Weights of a small GPT-style language model, trained from scratch on English Wikipedia.
Architecture: rotary positions, no biases in attention or MLP.
Each number is 200 + 20 x the weight over the matrix's rms, rounded and kept within 0 to 999. Layers, rows and columns count from 0.

# o: layer 2 attention output (transposed), 64x64, rms 0.126, rows 60-63, columns 0-63
# v: layer 2 attention value, 64x64, rms 0.121, rows 61-63, columns 0-63
# gate: layer 2 MLP gate, 192x64, rms 0.185, rows 0-32, columns 0-63
# up: layer 2 MLP up, 192x64, rms 0.182, rows 0-32, columns 0-63
# down: layer 2 MLP down (transposed), 192x64, rms 0.171, rows 0-31, columns 0-63
o60,189,210,208,184,214,217,208,217,181,188,201,229,208,182,181,225,234,189,204,206,218,253,228,189,167,180,218,133,170,191,210,194,217,216,208,209,206,198,211,202,237,201,138,200,201,216,209,197,158,158,180,176,194,199,192,246,223,218,207,174,197,212,200,250
v61,219,216,212,174,185,228,209,173,228,216,172,197,214,193,200,210,203,182,190,186,194,172,206,193,226,209,214,228,208,209,176,215,219,192,191,136,199,199,205,199,213,195,227,202,163,227,235,253,166,230,229,161,199,212,227,176,197,201,176,172,207,227,186,231
o61,240,204,174,210,214,157,206,184,204,204,204,193,181,213,189,213,200,215,217,202,175,226,193,163,168,188,166,207,246,176,213,210,216,198,190,199,198,189,211,185,254,210,218,231,185,241,187,236,205,205,189,191,202,189,179,235,177,227,185,232,216,251,174,206
v62,168,183,192,181,170,166,188,223,221,214,222,225,180,196,185,204,172,217,193,223,211,164,212,203,208,211,192,197,222,204,208,192,202,199,176,190,200,207,191,222,178,173,202,177,190,197,238,209,201,197,201,198,257,203,222,215,205,225,206,191,194,202,226,195
o62,205,193,206,202,183,224,247,173,200,170,211,193,208,196,193,176,196,236,186,202,193,182,208,183,172,180,198,164,229,214,202,205,191,215,179,206,232,198,207,186,206,159,201,193,218,201,213,231,187,166,195,204,206,164,155,210,180,192,222,174,197,217,217,207
v63,223,223,199,236,223,162,198,173,147,177,177,240,210,204,213,203,200,204,179,238,214,177,202,227,150,204,191,196,202,198,213,180,204,168,190,183,186,216,190,195,194,171,165,204,232,195,216,197,184,206,191,219,230,171,206,179,168,198,228,203,179,224,180,173
o63,210,195,214,218,210,213,198,169,196,182,207,236,249,183,182,235,222,202,209,196,183,219,208,208,184,179,177,193,168,204,250,186,180,211,196,189,203,159,218,193,200,217,186,165,221,192,177,211,192,211,209,236,178,200,186,210,159,193,236,166,186,167,213,200
gate0,258,227,174,175,195,186,181,177,197,184,242,185,179,229,192,187,206,201,170,210,208,213,204,207,208,213,137,194,205,213,197,199,218,176,206,194,192,212,204,221,175,206,162,215,227,191,210,214,136,245,213,182,186,182,174,184,202,204,195,241,206,223,172,180
up0,213,218,203,174,182,183,212,172,192,197,194,181,200,203,166,194,203,192,199,228,186,193,190,174,199,206,168,179,158,183,207,204,250,214,220,183,164,214,202,202,193,213,178,204,240,191,238,239,190,228,208,214,144,189,187,199,201,195,184,221,233,205,184,189
down0,214,232,207,221,216,222,184,174,191,211,175,181,198,181,176,189,181,216,187,177,213,204,193,207,170,239,197,195,217,185,207,157,213,166,231,251,169,225,198,220,199,211,188,225,193,162,219,177,217,216,236,197,172,220,158,183,177,193,170,207,223,199,203,210
gate1,186,185,223,186,188,199,169,179,237,216,181,210,205,220,190,211,198,229,223,187,196,203,228,234,224,200,226,184,199,239,216,215,185,212,193,160,192,173,191,198,199,207,206,208,254,186,174,207,198,234,233,197,207,206,208,220,203,195,229,179,215,198,202,160
up1,183,231,227,197,227,213,173,230,212,168,198,187,200,173,234,195,218,183,193,212,208,209,188,189,201,234,192,236,203,178,174,242,194,226,221,200,179,206,184,186,195,196,231,229,174,218,188,183,206,206,195,227,229,178,198,203,206,201,178,219,191,176,195,215
down1,206,179,217,197,155,199,180,206,213,186,186,186,225,203,204,181,182,224,193,219,197,235,242,203,200,174,194,157,239,184,200,213,220,219,198,194,213,205,184,214,203,172,206,217,251,177,166,172,180,192,204,216,189,219,167,203,215,203,172,202,186,225,207,199
gate2,188,193,209,205,206,163,204,162,183,202,214,186,203,208,193,186,198,180,201,190,193,159,181,217,190,201,183,177,181,236,226,194,239,234,177,207,178,183,177,176,212,149,192,225,229,202,168,234,171,243,194,195,208,206,205,202,177,195,196,172,232,193,205,184
up2,186,180,196,183,212,174,233,189,183,200,210,191,174,155,197,210,189,198,181,191,203,180,206,201,188,202,201,189,171,212,249,210,231,204,165,185,180,193,177,199,239,173,192,214,200,208,204,240,205,207,228,176,200,183,190,226,244,217,192,166,218,221,216,183
down2,179,158,233,213,199,188,168,225,235,176,192,185,184,212,204,180,198,202,205,197,183,196,186,195,206,244,211,193,184,168,224,178,199,191,214,201,186,203,188,189,202,177,180,187,184,254,198,192,226,177,210,199,200,224,185,201,198,189,179,199,191,186,202,165
gate3,243,174,196,197,190,195,186,205,173,207,251,216,193,197,181,184,193,202,196,207,197,168,232,228,220,198,191,180,225,234,191,233,148,185,207,197,186,182,188,228,150,213,204,191,197,189,163,199,166,197,204,202,204,180,202,181,182,191,224,186,182,260,195,175
up3,256,216,204,199,202,157,217,231,195,181,230,162,182,192,207,172,178,213,204,210,201,207,140,175,172,182,185,209,194,182,217,218,209,225,181,231,189,200,249,201,221,204,179,242,173,222,157,257,184,215,192,169,205,199,192,208,210,202,200,219,207,223,181,184
down3,153,217,200,203,224,204,175,171,204,162,190,179,157,177,190,182,213,206,199,209,194,210,189,191,149,218,242,198,176,230,223,207,196,231,208,203,203,159,142,180,207,186,215,229,188,181,190,197,207,211,225,189,218,217,243,174,201,211,198,188,240,199,229,189
gate4,206,246,177,206,186,207,170,218,209,199,180,236,204,193,191,202,246,209,209,231,196,203,233,198,203,198,213,214,202,200,178,223,233,211,219,192,222,194,177,200,178,193,173,200,207,177,217,218,186,219,212,205,181,204,173,184,237,197,246,183,201,217,173,174
up4,250,225,197,204,240,197,207,210,188,178,200,168,204,202,186,195,182,216,165,214,175,187,185,212,199,204,207,224,202,200,206,242,194,203,217,185,166,199,243,191,221,206,215,197,205,225,229,206,201,224,212,182,178,210,202,184,233,199,207,218,210,226,205,209
down4,187,187,161,212,182,228,195,242,215,198,173,176,227,178,213,198,190,206,208,205,198,201,224,217,206,192,178,235,154,204,224,198,182,209,200,220,236,219,235,197,206,213,199,172,213,206,193,217,173,209,210,220,183,239,207,210,188,189,187,202,202,205,206,210
gate5,233,212,200,242,163,188,209,178,181,202,249,199,181,187,190,162,186,220,220,209,205,203,190,170,203,214,167,173,216,218,188,208,226,180,232,174,227,203,188,227,163,193,218,227,203,172,185,220,150,204,243,174,216,167,196,217,209,189,201,209,190,221,179,223
up5,213,218,197,260,227,233,176,188,186,208,200,207,204,179,214,198,174,209,161,201,187,160,182,225,193,161,170,239,176,187,206,192,169,206,179,197,207,218,198,202,215,207,207,218,213,246,202,237,227,258,185,159,197,220,212,178,224,215,160,152,190,238,202,188
down5,226,200,218,171,207,203,208,187,172,131,174,167,194,229,242,207,177,198,181,201,204,178,195,199,201,211,178,214,201,166,179,180,230,208,246,212,208,178,167,177,207,230,229,175,207,206,202,211,204,242,198,205,210,248,206,149,233,198,226,237,190,223,186,159
gate6,224,208,213,208,218,176,203,195,179,190,190,217,210,190,175,198,202,217,206,188,206,194,222,203,181,189,196,164,182,193,210,215,194,199,164,194,206,178,213,221,176,181,179,206,180,230,199,222,170,213,173,163,188,182,181,193,217,210,156,197,213,214,217,197
up6,175,179,202,210,202,210,221,209,229,194,219,159,172,178,192,203,209,205,215,190,211,233,193,213,191,220,208,167,223,196,189,169,205,205,197,206,213,195,232,198,179,188,228,205,205,216,229,216,212,175,209,218,222,204,226,180,180,192,207,177,188,162,190,187
down6,186,213,206,204,188,211,191,197,155,199,210,229,221,240,187,185,192,247,215,182,206,204,203,191,214,173,190,210,186,140,209,216,183,205,202,188,177,206,195,229,212,207,203,197,204,194,187,187,194,194,179,190,173,210,183,225,211,209,213,222,228,207,209,209
gate7,224,182,189,212,185,214,191,210,140,191,235,210,160,187,171,127,196,203,196,215,180,210,201,205,209,186,198,192,212,220,234,195,215,196,186,210,207,172,209,231,209,176,161,170,215,203,174,218,185,158,205,182,230,187,168,203,196,209,225,205,232,211,199,215
up7,204,154,169,197,178,178,224,234,213,207,192,206,240,168,210,217,176,203,183,211,229,142,259,221,187,189,217,219,207,182,183,227,182,212,193,186,174,159,186,170,215,211,175,190,225,209,225,215,219,221,185,195,227,231,209,173,170,191,192,163,210,191,195,230
down7,212,190,190,210,200,196,202,175,176,260,222,231,190,200,161,181,183,179,216,203,206,237,199,188,150,214,228,182,184,225,184,171,167,163,219,210,232,162,249,187,181,190,202,184,191,172,197,172,219,190,191,198,169,167,180,187,230,214,233,198,214,233,194,222
gate8,193,192,195,176,159,198,224,174,197,192,189,194,180,242,189,189,213,193,176,180,189,158,233,189,205,178,176,193,208,207,176,198,180,221,220,178,215,193,214,220,225,201,204,227,180,187,191,201,196,193,214,171,196,166,168,220,195,202,168,231,239,215,214,216
up8,210,168,227,184,164,183,201,182,201,194,192,226,162,233,187,191,230,196,139,190,172,199,214,172,215,169,180,190,210,199,176,190,170,229,225,206,203,209,233,216,233,190,205,221,182,197,191,219,194,202,227,166,215,193,166,211,200,214,193,210,202,215,198,208
down8,196,216,206,198,173,225,187,220,207,183,174,184,204,218,216,225,191,169,224,210,175,214,202,201,154,207,198,173,203,194,171,180,198,199,162,196,207,247,216,188,210,195,199,235,215,204,221,228,202,194,190,174,189,189,185,188,179,222,163,217,182,154,211,212
gate9,232,198,171,225,179,250,213,183,214,212,224,174,189,223,212,163,219,235,205,189,196,192,213,218,244,196,199,177,194,230,217,174,222,205,208,207,206,203,197,208,162,204,205,211,262,198,181,203,186,199,237,190,227,195,195,200,184,220,224,238,185,207,180,198
up9,214,181,178,210,233,193,199,239,210,185,205,190,188,221,166,218,221,219,176,194,160,204,207,208,238,188,174,195,190,232,222,224,199,224,209,161,159,200,219,190,241,233,183,220,204,177,237,196,176,180,171,194,217,166,213,217,205,211,209,223,221,214,221,211
down9,206,202,196,207,233,206,189,191,246,246,179,215,210,189,209,212,159,174,205,188,200,190,178,179,207,210,217,211,232,193,206,186,215,180,229,197,194,204,207,221,164,199,187,229,200,241,214,183,203,235,159,177,200,215,182,136,230,193,239,162,223,192,200,242
gate10,235,200,204,193,202,164,197,193,208,214,216,226,200,237,185,180,174,237,192,199,205,161,228,216,193,225,194,185,209,272,209,244,191,209,192,215,188,176,188,187,182,171,190,228,182,205,199,237,185,185,206,158,195,200,165,202,193,181,221,212,194,208,211,203
up10,208,188,210,246,221,223,215,193,154,204,208,193,193,211,216,187,199,201,190,227,224,243,241,188,207,236,221,189,214,191,237,176,170,169,199,225,180,232,192,198,226,190,203,194,196,189,212,191,218,200,228,248,192,196,200,212,211,220,253,197,188,177,198,187
down10,213,178,215,244,189,181,174,218,202,203,186,228,222,218,248,211,200,200,193,238,243,232,183,199,195,205,216,208,198,215,213,165,186,167,205,209,174,199,191,212,172,206,161,165,220,243,190,184,212,228,232,185,216,204,186,223,192,206,233,259,230,172,219,189
gate11,231,202,186,208,186,210,191,222,159,219,181,201,225,235,167,185,199,220,196,217,188,171,224,206,206,171,200,189,209,228,182,221,177,232,202,202,220,146,226,205,188,200,210,214,215,207,188,204,167,196,180,171,168,197,209,190,215,186,172,201,213,222,179,185
up11,221,236,175,186,181,227,190,203,203,218,179,238,197,222,229,217,199,203,197,212,191,208,165,182,185,234,219,200,210,176,173,231,178,228,231,170,209,175,212,182,224,180,190,191,224,184,236,229,192,186,215,213,196,187,208,182,223,207,192,180,161,209,197,171
down11,186,190,192,213,196,204,174,184,191,185,202,158,188,214,202,209,226,208,192,146,196,219,190,217,188,213,232,191,159,174,200,179,210,156,159,210,222,225,196,177,202,188,180,179,197,187,217,229,220,231,199,204,207,162,229,215,196,195,227,188,175,192,178,208
gate12,213,205,203,196,202,180,209,181,183,199,224,227,200,191,164,194,211,264,221,183,184,170,231,209,215,165,167,201,208,234,189,199,197,232,202,193,198,190,198,232,183,184,181,197,209,185,212,194,211,175,214,191,199,211,189,232,217,204,217,180,161,210,214,162
up12,218,208,232,239,188,194,207,223,221,207,216,210,180,237,194,189,247,228,212,199,192,201,224,193,239,197,209,217,231,198,206,160,187,220,223,190,175,186,208,203,201,196,178,190,193,166,206,171,178,208,206,225,221,186,197,209,210,195,223,236,200,168,213,169
down12,214,195,190,173,179,215,233,227,225,177,189,173,183,181,229,219,216,186,207,191,162,187,194,199,150,219,219,167,189,188,206,176,201,199,195,206,192,184,214,211,208,223,190,207,208,228,187,244,207,199,200,223,201,222,246,206,194,188,250,191,198,175,230,203
gate13,215,216,193,187,164,212,210,205,195,200,178,197,195,197,198,203,235,219,174,196,206,162,210,214,235,219,192,173,189,213,172,206,180,215,235,195,196,218,185,216,198,179,213,219,210,171,225,172,185,191,230,182,198,200,210,237,247,209,212,220,176,222,218,205
up13,208,197,192,221,202,209,213,180,223,185,208,194,212,223,207,202,182,199,222,200,217,201,198,209,176,213,198,225,208,207,193,212,230,186,227,185,200,186,176,184,190,260,177,203,207,218,167,211,201,218,185,224,193,187,173,169,162,188,179,205,229,193,175,181
down13,232,196,201,225,211,199,213,171,206,203,191,222,193,181,191,171,210,202,177,191,230,186,205,193,216,229,191,227,212,219,238,205,228,183,192,218,230,162,187,215,188,171,190,186,193,241,198,183,210,179,207,229,203,226,202,197,226,190,218,188,229,229,166,193
gate14,200,187,189,193,198,214,209,187,191,210,194,180,180,173,216,178,242,218,218,212,200,205,240,222,196,183,187,197,175,233,205,189,238,181,201,177,240,215,191,192,175,218,173,201,219,159,176,190,183,242,223,219,207,154,187,201,186,193,196,235,243,210,177,189
up14,179,233,196,192,174,184,227,206,213,188,237,176,218,214,183,216,181,178,234,166,165,168,209,166,204,229,180,169,202,179,192,190,196,238,209,212,177,166,209,247,195,210,220,189,201,217,201,205,192,142,197,209,222,206,184,185,239,196,182,199,190,188,206,212
down14,193,214,235,188,210,194,183,159,215,215,228,249,203,201,192,189,230,263,216,238,219,196,207,230,214,162,206,198,191,185,192,221,187,223,223,206,227,215,207,196,218,204,138,200,240,187,174,224,214,197,196,210,211,164,215,190,199,188,226,209,212,206,177,234
gate15,215,146,191,177,202,163,183,202,197,219,227,186,221,201,199,185,215,204,209,204,219,216,211,210,222,191,205,203,209,253,200,162,182,217,198,210,192,178,141,224,180,192,176,233,227,173,199,178,177,220,204,218,200,195,209,225,176,175,175,223,202,184,188,194
up15,211,218,165,199,179,204,188,234,188,183,194,221,208,235,188,206,215,220,237,233,190,197,204,219,193,204,172,215,209,177,202,210,217,261,200,186,205,206,262,187,197,215,246,185,193,233,182,216,173,148,202,217,213,199,195,158,224,207,197,193,180,171,207,228
down15,199,176,204,199,201,185,225,181,163,252,226,184,182,169,214,205,185,189,205,198,191,211,206,230,221,169,194,183,201,245,162,206,251,215,209,189,234,163,215,226,183,171,219,230,210,213,194,196,203,228,189,195,225,201,214,198,177,188,204,220,221,198,208,218
gate16,198,215,166,195,185,183,229,198,190,179,209,181,178,189,217,214,214,192,177,202,207,241,229,221,181,211,207,204,176,214,180,192,232,208,202,194,210,214,162,205,207,186,188,213,207,179,181,181,158,201,243,201,188,217,207,187,228,201,230,227,203,235,209,179
up16,199,182,246,185,218,217,162,171,214,234,186,223,211,205,199,184,206,220,210,200,202,175,189,191,217,204,185,213,228,192,219,215,181,225,189,213,185,194,187,209,185,208,220,196,200,197,189,219,257,208,177,205,226,183,181,196,194,201,191,201,196,173,199,235
down16,223,199,207,211,182,182,206,187,221,208,203,215,199,180,167,175,185,249,196,219,234,178,204,196,194,243,190,193,208,219,176,189,204,235,196,165,162,185,202,204,199,178,194,205,214,193,197,223,200,227,189,197,221,193,212,226,223,212,183,201,213,237,173,204
gate17,233,211,196,198,208,200,199,199,211,198,202,213,206,177,159,182,227,192,206,202,189,230,205,193,212,213,162,220,192,210,192,186,197,205,210,217,231,202,186,242,184,198,224,204,211,185,186,189,149,202,182,196,197,179,213,189,248,197,185,215,236,233,190,165
up17,186,189,217,216,171,227,209,169,224,220,220,198,210,202,181,189,213,198,232,179,174,225,216,199,228,191,206,194,186,197,215,206,191,215,205,201,208,227,186,234,149,205,234,205,194,214,208,198,194,198,205,199,201,201,202,192,237,172,210,215,187,209,217,188
down17,226,197,172,157,220,179,157,209,174,207,203,221,207,184,171,182,184,227,202,197,195,199,174,193,195,229,209,229,187,204,235,180,199,188,222,201,207,192,198,229,187,205,216,194,166,192,210,212,204,202,191,206,169,187,179,238,189,210,213,192,187,188,200,204
gate18,193,201,172,225,160,215,195,190,179,194,205,209,200,177,207,206,222,218,181,205,202,192,210,237,217,183,189,174,210,200,189,184,210,195,226,175,227,206,173,212,204,209,187,237,193,211,200,220,184,222,212,177,198,205,146,217,177,181,202,181,151,211,188,195
up18,178,214,197,224,169,207,222,216,189,221,203,183,206,177,205,204,210,210,185,213,203,217,213,222,190,189,203,189,167,191,185,180,210,166,241,159,197,219,174,197,221,199,201,211,168,209,185,234,187,212,229,209,195,188,202,211,176,190,193,200,203,204,196,192
down18,137,161,220,211,177,215,174,197,197,183,184,199,204,209,214,207,196,215,202,198,179,194,167,193,159,224,205,183,219,176,211,199,197,193,206,197,196,227,177,197,206,209,204,190,220,239,192,202,220,202,190,203,163,218,186,163,192,187,189,218,187,191,190,156
gate19,195,157,212,180,172,202,187,226,184,234,205,196,195,204,194,213,214,189,193,206,177,219,259,194,216,182,170,213,195,221,217,163,164,195,183,217,203,188,164,201,208,219,182,186,224,199,190,167,167,179,189,212,206,173,207,205,214,192,165,200,201,213,179,204
up19,217,173,214,209,222,220,211,211,168,203,217,189,185,219,226,179,170,211,211,185,220,197,193,214,219,164,219,229,194,186,184,226,175,221,196,198,214,171,185,187,205,191,222,198,209,220,162,189,188,194,199,193,227,229,207,187,204,226,208,203,176,196,202,159
down19,203,205,188,221,202,213,182,151,199,233,209,207,216,174,228,198,189,177,230,214,194,200,216,187,186,199,212,224,201,200,170,200,212,180,229,205,214,191,210,176,234,228,225,180,208,208,207,181,180,190,175,209,237,205,225,189,186,215,205,187,177,207,184,228
gate20,202,192,198,197,193,242,222,179,220,180,189,254,219,233,197,198,262,208,205,193,232,238,236,202,207,205,188,186,222,206,207,205,232,200,194,188,199,182,209,198,190,205,199,189,202,160,224,219,189,199,203,213,185,181,206,210,181,196,220,229,183,210,174,161
up20,203,166,227,168,202,234,224,169,212,213,191,212,182,239,231,216,201,172,177,220,215,193,184,190,165,212,234,196,212,206,197,224,205,217,182,207,198,188,190,222,208,186,217,215,188,211,196,181,172,204,203,203,192,164,175,183,195,197,192,228,193,214,205,187
down20,190,179,193,201,207,236,208,202,160,223,165,195,208,200,205,197,217,189,221,166,181,231,181,205,180,217,203,202,195,200,171,226,222,176,196,182,219,178,202,169,238,212,184,197,222,220,222,201,211,222,208,175,232,224,186,212,183,193,207,203,194,163,193,211
gate21,210,181,194,199,197,218,198,210,219,164,187,195,183,209,216,186,185,212,179,194,230,184,192,257,193,234,188,200,232,207,172,202,188,186,206,192,240,195,226,204,146,196,212,219,226,193,157,203,207,221,223,201,201,207,185,260,219,198,212,219,226,187,190,207
up21,193,214,204,237,191,184,201,223,187,194,202,184,215,154,187,186,219,213,191,183,214,187,211,205,213,197,179,212,202,193,221,160,218,190,183,176,193,207,202,185,201,179,194,220,197,182,221,164,214,187,174,215,221,172,225,207,176,194,205,226,185,160,229,179
down21,196,219,187,200,205,203,200,197,186,202,242,175,192,181,167,206,210,168,188,213,216,186,183,237,195,212,205,227,243,224,205,224,244,193,203,180,208,198,169,211,204,205,190,195,217,167,202,203,219,226,214,164,195,202,182,205,199,202,191,194,205,195,193,174
gate22,203,173,189,179,194,216,210,205,177,204,208,200,230,183,186,153,192,202,178,193,220,215,232,211,189,207,180,194,207,202,150,209,220,212,227,171,192,183,215,198,224,205,161,198,199,174,217,174,219,218,254,224,199,195,180,187,190,220,192,227,219,200,184,209
up22,192,183,193,196,196,187,223,199,196,194,174,205,210,193,216,196,169,191,203,179,206,200,201,223,201,235,192,203,234,195,214,202,210,185,198,154,192,217,196,189,190,217,193,193,198,161,160,174,215,202,225,211,188,150,207,179,208,206,221,239,228,183,192,188
down22,176,165,185,197,230,195,172,193,196,201,178,187,233,175,171,199,190,189,202,201,176,185,164,207,210,222,220,233,165,176,156,218,192,206,207,216,199,180,198,207,213,196,196,208,212,224,205,216,203,196,155,194,214,214,200,193,207,183,187,202,209,172,204,214
gate23,187,151,193,170,206,217,180,212,167,198,207,225,204,189,201,171,221,193,181,217,252,225,222,242,214,194,190,213,228,218,196,210,230,187,197,239,230,178,181,220,176,204,197,190,213,184,171,211,167,213,191,187,197,206,155,175,178,190,205,166,210,208,178,221
up23,242,221,222,188,213,208,237,200,223,184,199,208,250,196,237,186,204,236,179,206,206,176,202,212,201,200,167,257,186,182,199,200,197,191,188,155,153,200,219,205,213,216,206,201,202,199,184,190,215,214,194,147,198,193,231,169,213,214,207,252,219,213,204,181
down23,178,195,165,192,207,218,240,174,216,185,195,185,166,190,194,196,196,226,177,205,214,202,186,179,183,180,208,191,207,216,210,192,208,210,242,156,201,188,160,196,232,178,212,204,227,190,190,220,204,206,191,158,230,166,203,161,222,189,180,215,202,213,158,229
gate24,207,167,182,190,200,205,191,211,221,191,200,217,235,190,165,198,239,211,199,205,190,202,222,190,187,192,193,212,221,221,188,204,202,190,210,202,188,176,174,205,174,181,202,231,212,194,204,185,172,204,178,209,196,206,208,172,245,173,201,183,250,218,199,193
up24,195,220,213,215,196,210,209,177,170,210,184,184,187,198,225,180,171,184,206,192,213,188,190,197,198,202,183,198,197,201,200,196,186,180,183,223,209,175,206,226,222,183,195,173,229,220,201,231,208,213,202,169,209,191,182,208,178,240,225,232,187,194,173,182
down24,189,192,190,205,191,175,196,173,198,204,228,201,216,228,214,237,210,226,180,225,220,214,215,196,210,178,181,178,204,221,238,188,209,236,216,216,208,172,186,202,200,190,220,206,174,168,207,198,188,194,218,204,220,181,210,181,211,202,178,206,215,190,170,196
gate25,205,151,176,181,194,173,224,210,214,171,206,193,195,196,176,179,222,215,200,213,208,208,236,229,219,218,184,211,248,226,204,208,190,193,209,193,204,163,205,218,222,208,201,191,242,199,216,219,172,176,212,229,203,183,185,197,182,150,188,243,251,221,191,192
up25,161,214,176,170,163,220,233,163,171,231,199,183,190,254,165,204,161,224,204,196,223,159,209,207,192,202,164,161,178,238,222,234,176,213,208,218,219,208,178,202,167,214,205,210,220,202,165,218,213,195,207,198,190,196,190,208,206,206,201,194,189,219,198,257
down25,188,195,239,216,192,184,229,251,200,144,201,232,213,216,173,179,206,244,204,228,167,217,224,181,192,198,177,231,201,181,210,151,186,215,233,171,179,200,197,203,168,243,241,198,219,172,223,170,160,215,210,206,194,221,184,221,181,216,210,223,233,196,223,210
gate26,213,170,211,192,173,230,212,149,178,192,226,218,202,235,226,206,225,190,200,200,190,186,203,212,210,208,209,209,196,191,206,204,214,205,230,204,236,212,191,207,207,192,204,220,183,203,207,234,176,203,199,197,206,173,172,197,208,193,164,195,212,208,200,179
up26,220,180,204,188,162,223,211,167,160,199,208,205,183,211,195,190,213,184,186,200,171,166,183,180,198,181,186,193,170,202,178,210,205,206,236,201,208,214,196,214,213,206,219,187,169,188,220,202,171,190,219,178,210,183,200,204,209,211,177,186,196,217,206,209
down26,198,214,197,187,185,200,197,191,206,180,175,203,193,218,229,236,190,188,206,188,207,214,212,200,158,213,223,216,211,171,192,195,236,192,183,210,223,247,223,196,177,182,167,239,206,218,199,205,232,180,196,216,188,211,183,199,197,190,208,207,183,154,223,185
gate27,192,189,188,206,203,195,189,211,205,215,200,196,218,210,188,197,244,188,179,187,187,194,171,193,163,165,159,212,201,239,193,185,224,216,189,172,222,199,209,225,207,164,188,196,198,212,206,177,176,214,199,181,189,162,194,192,182,214,176,224,209,201,186,184
up27,191,186,174,157,194,209,198,214,201,230,209,202,215,210,197,194,230,201,178,192,184,197,188,201,184,166,191,212,215,229,201,166,181,194,174,180,208,202,188,219,240,176,193,202,184,190,189,162,203,221,205,199,177,181,196,177,215,210,173,219,190,189,181,177
down27,174,212,203,209,245,201,210,204,199,197,179,163,230,143,216,224,202,203,215,179,162,216,211,188,189,170,198,201,191,185,193,199,209,186,197,198,207,191,207,187,190,200,174,190,177,228,188,197,197,216,191,184,185,211,179,218,177,189,179,200,176,153,197,200
gate28,193,205,159,204,202,177,228,210,193,181,210,191,197,185,200,191,201,193,205,193,214,211,224,221,196,203,156,152,232,221,201,207,185,198,217,211,218,198,187,188,240,199,186,190,207,168,177,211,178,200,218,177,176,202,201,211,201,181,230,177,211,228,180,197
up28,165,205,208,202,195,236,192,209,209,194,198,222,219,211,192,181,220,202,192,200,190,164,204,188,197,190,267,240,212,199,191,174,207,195,187,174,217,199,214,227,181,185,237,220,203,209,199,190,231,180,182,227,226,184,211,201,212,211,174,197,188,171,205,220
down28,220,180,195,192,187,177,239,184,203,212,206,165,189,197,204,171,189,196,209,198,213,201,210,236,214,219,209,210,220,226,168,196,223,195,183,229,235,183,222,218,179,178,193,228,213,191,186,197,184,204,204,190,225,190,189,209,184,179,183,225,205,206,194,143
gate29,212,218,208,201,215,193,185,192,174,196,178,173,183,222,196,175,232,211,185,232,220,231,197,207,195,168,189,206,205,235,231,201,216,218,222,223,242,204,180,198,199,187,222,233,225,209,202,181,183,226,184,204,162,190,175,201,197,176,194,211,212,207,203,193
up29,207,180,237,232,193,207,246,219,184,174,178,232,205,204,155,228,238,196,184,168,201,193,174,215,198,203,181,197,195,198,197,192,211,214,207,200,173,187,194,223,209,199,214,193,201,234,197,181,212,181,214,183,193,181,223,195,199,207,226,205,201,155,209,214
down29,188,151,220,211,166,199,172,227,214,202,251,204,205,203,215,196,207,216,180,197,183,218,215,187,209,171,211,178,217,209,200,232,148,184,176,177,221,201,196,185,222,209,183,211,226,207,209,238,209,187,183,192,231,175,201,217,219,229,232,205,205,179,211,217
gate30,217,173,207,190,210,217,174,207,211,193,198,228,185,207,195,202,227,221,190,210,230,204,260,205,235,200,173,194,208,236,226,186,264,226,194,168,226,199,205,208,212,196,175,205,219,183,213,225,187,202,187,178,222,196,201,215,241,215,195,203,198,220,174,190
up30,185,226,171,220,176,183,235,184,208,202,187,200,236,220,189,182,239,212,198,217,195,182,178,212,189,194,220,197,184,183,176,195,165,150,197,217,163,210,228,197,180,214,198,208,210,204,160,185,204,186,194,216,172,203,193,188,134,169,202,165,207,187,213,213
down30,179,201,187,197,205,193,216,172,212,227,208,223,198,218,188,172,214,172,166,213,209,213,218,213,199,185,197,199,192,262,179,150,214,208,234,181,184,203,212,223,173,211,182,218,186,191,206,189,165,226,216,203,206,184,164,198,230,189,209,214,215,222,198,216
gate31,200,207,163,179,161,195,226,189,205,210,173,183,205,219,213,199,211,230,180,217,211,157,227,253,217,214,195,162,199,221,203,242,218,198,183,209,206,181,192,225,230,205,162,189,207,210,187,220,208,194,206,205,193,198,164,197,194,166,191,194,199,233,171,208
up31,207,174,200,192,247,191,190,227,197,230,169,189,184,187,230,201,185,191,194,200,179,162,183,203,193,178,218,196,152,224,185,207,238,233,212,200,200,246,188,204,199,205,151,210,161,192,198,216,167,190,189,172,197,197,224,209,217,207,230,199,179,229,214,224
down31,226,208,186,181,172,196,185,186,224,189,183,163,197,198,163,252,169,236,180,187,200,226,200,208,202,224,211,244,211,171,205,192,131,207,209,212,163,195,184,217,186,209,203,170,187,196,208,201,195,194,209,222,218,208,223,193,180,224,203,202,208,184,192,209
gate32,192,165,219,149,193,186,187,179,203,201,205,181,193,197,193,180,226,206,188,200,237,195,209,272,211,186,182,188,237,218,206,205,173,165,212,212,220,194,150,170,166,158,199,231,216,214,180,204,202,231,221,206,248,200,181,212,171,177,211,188,196,203,197,192
up32,184,198,200,218,177,200,218,205,183,180,208,217,191,231,182,181,193,203,200,235,175,219,209,166,194,190,220,176,200,221,152,172,222,206,207,212,200,203,234,173,194,201,158,220,151,210,180,241,178,155,188,240,202,215,167,197,218,189,199,177,209,246,224,195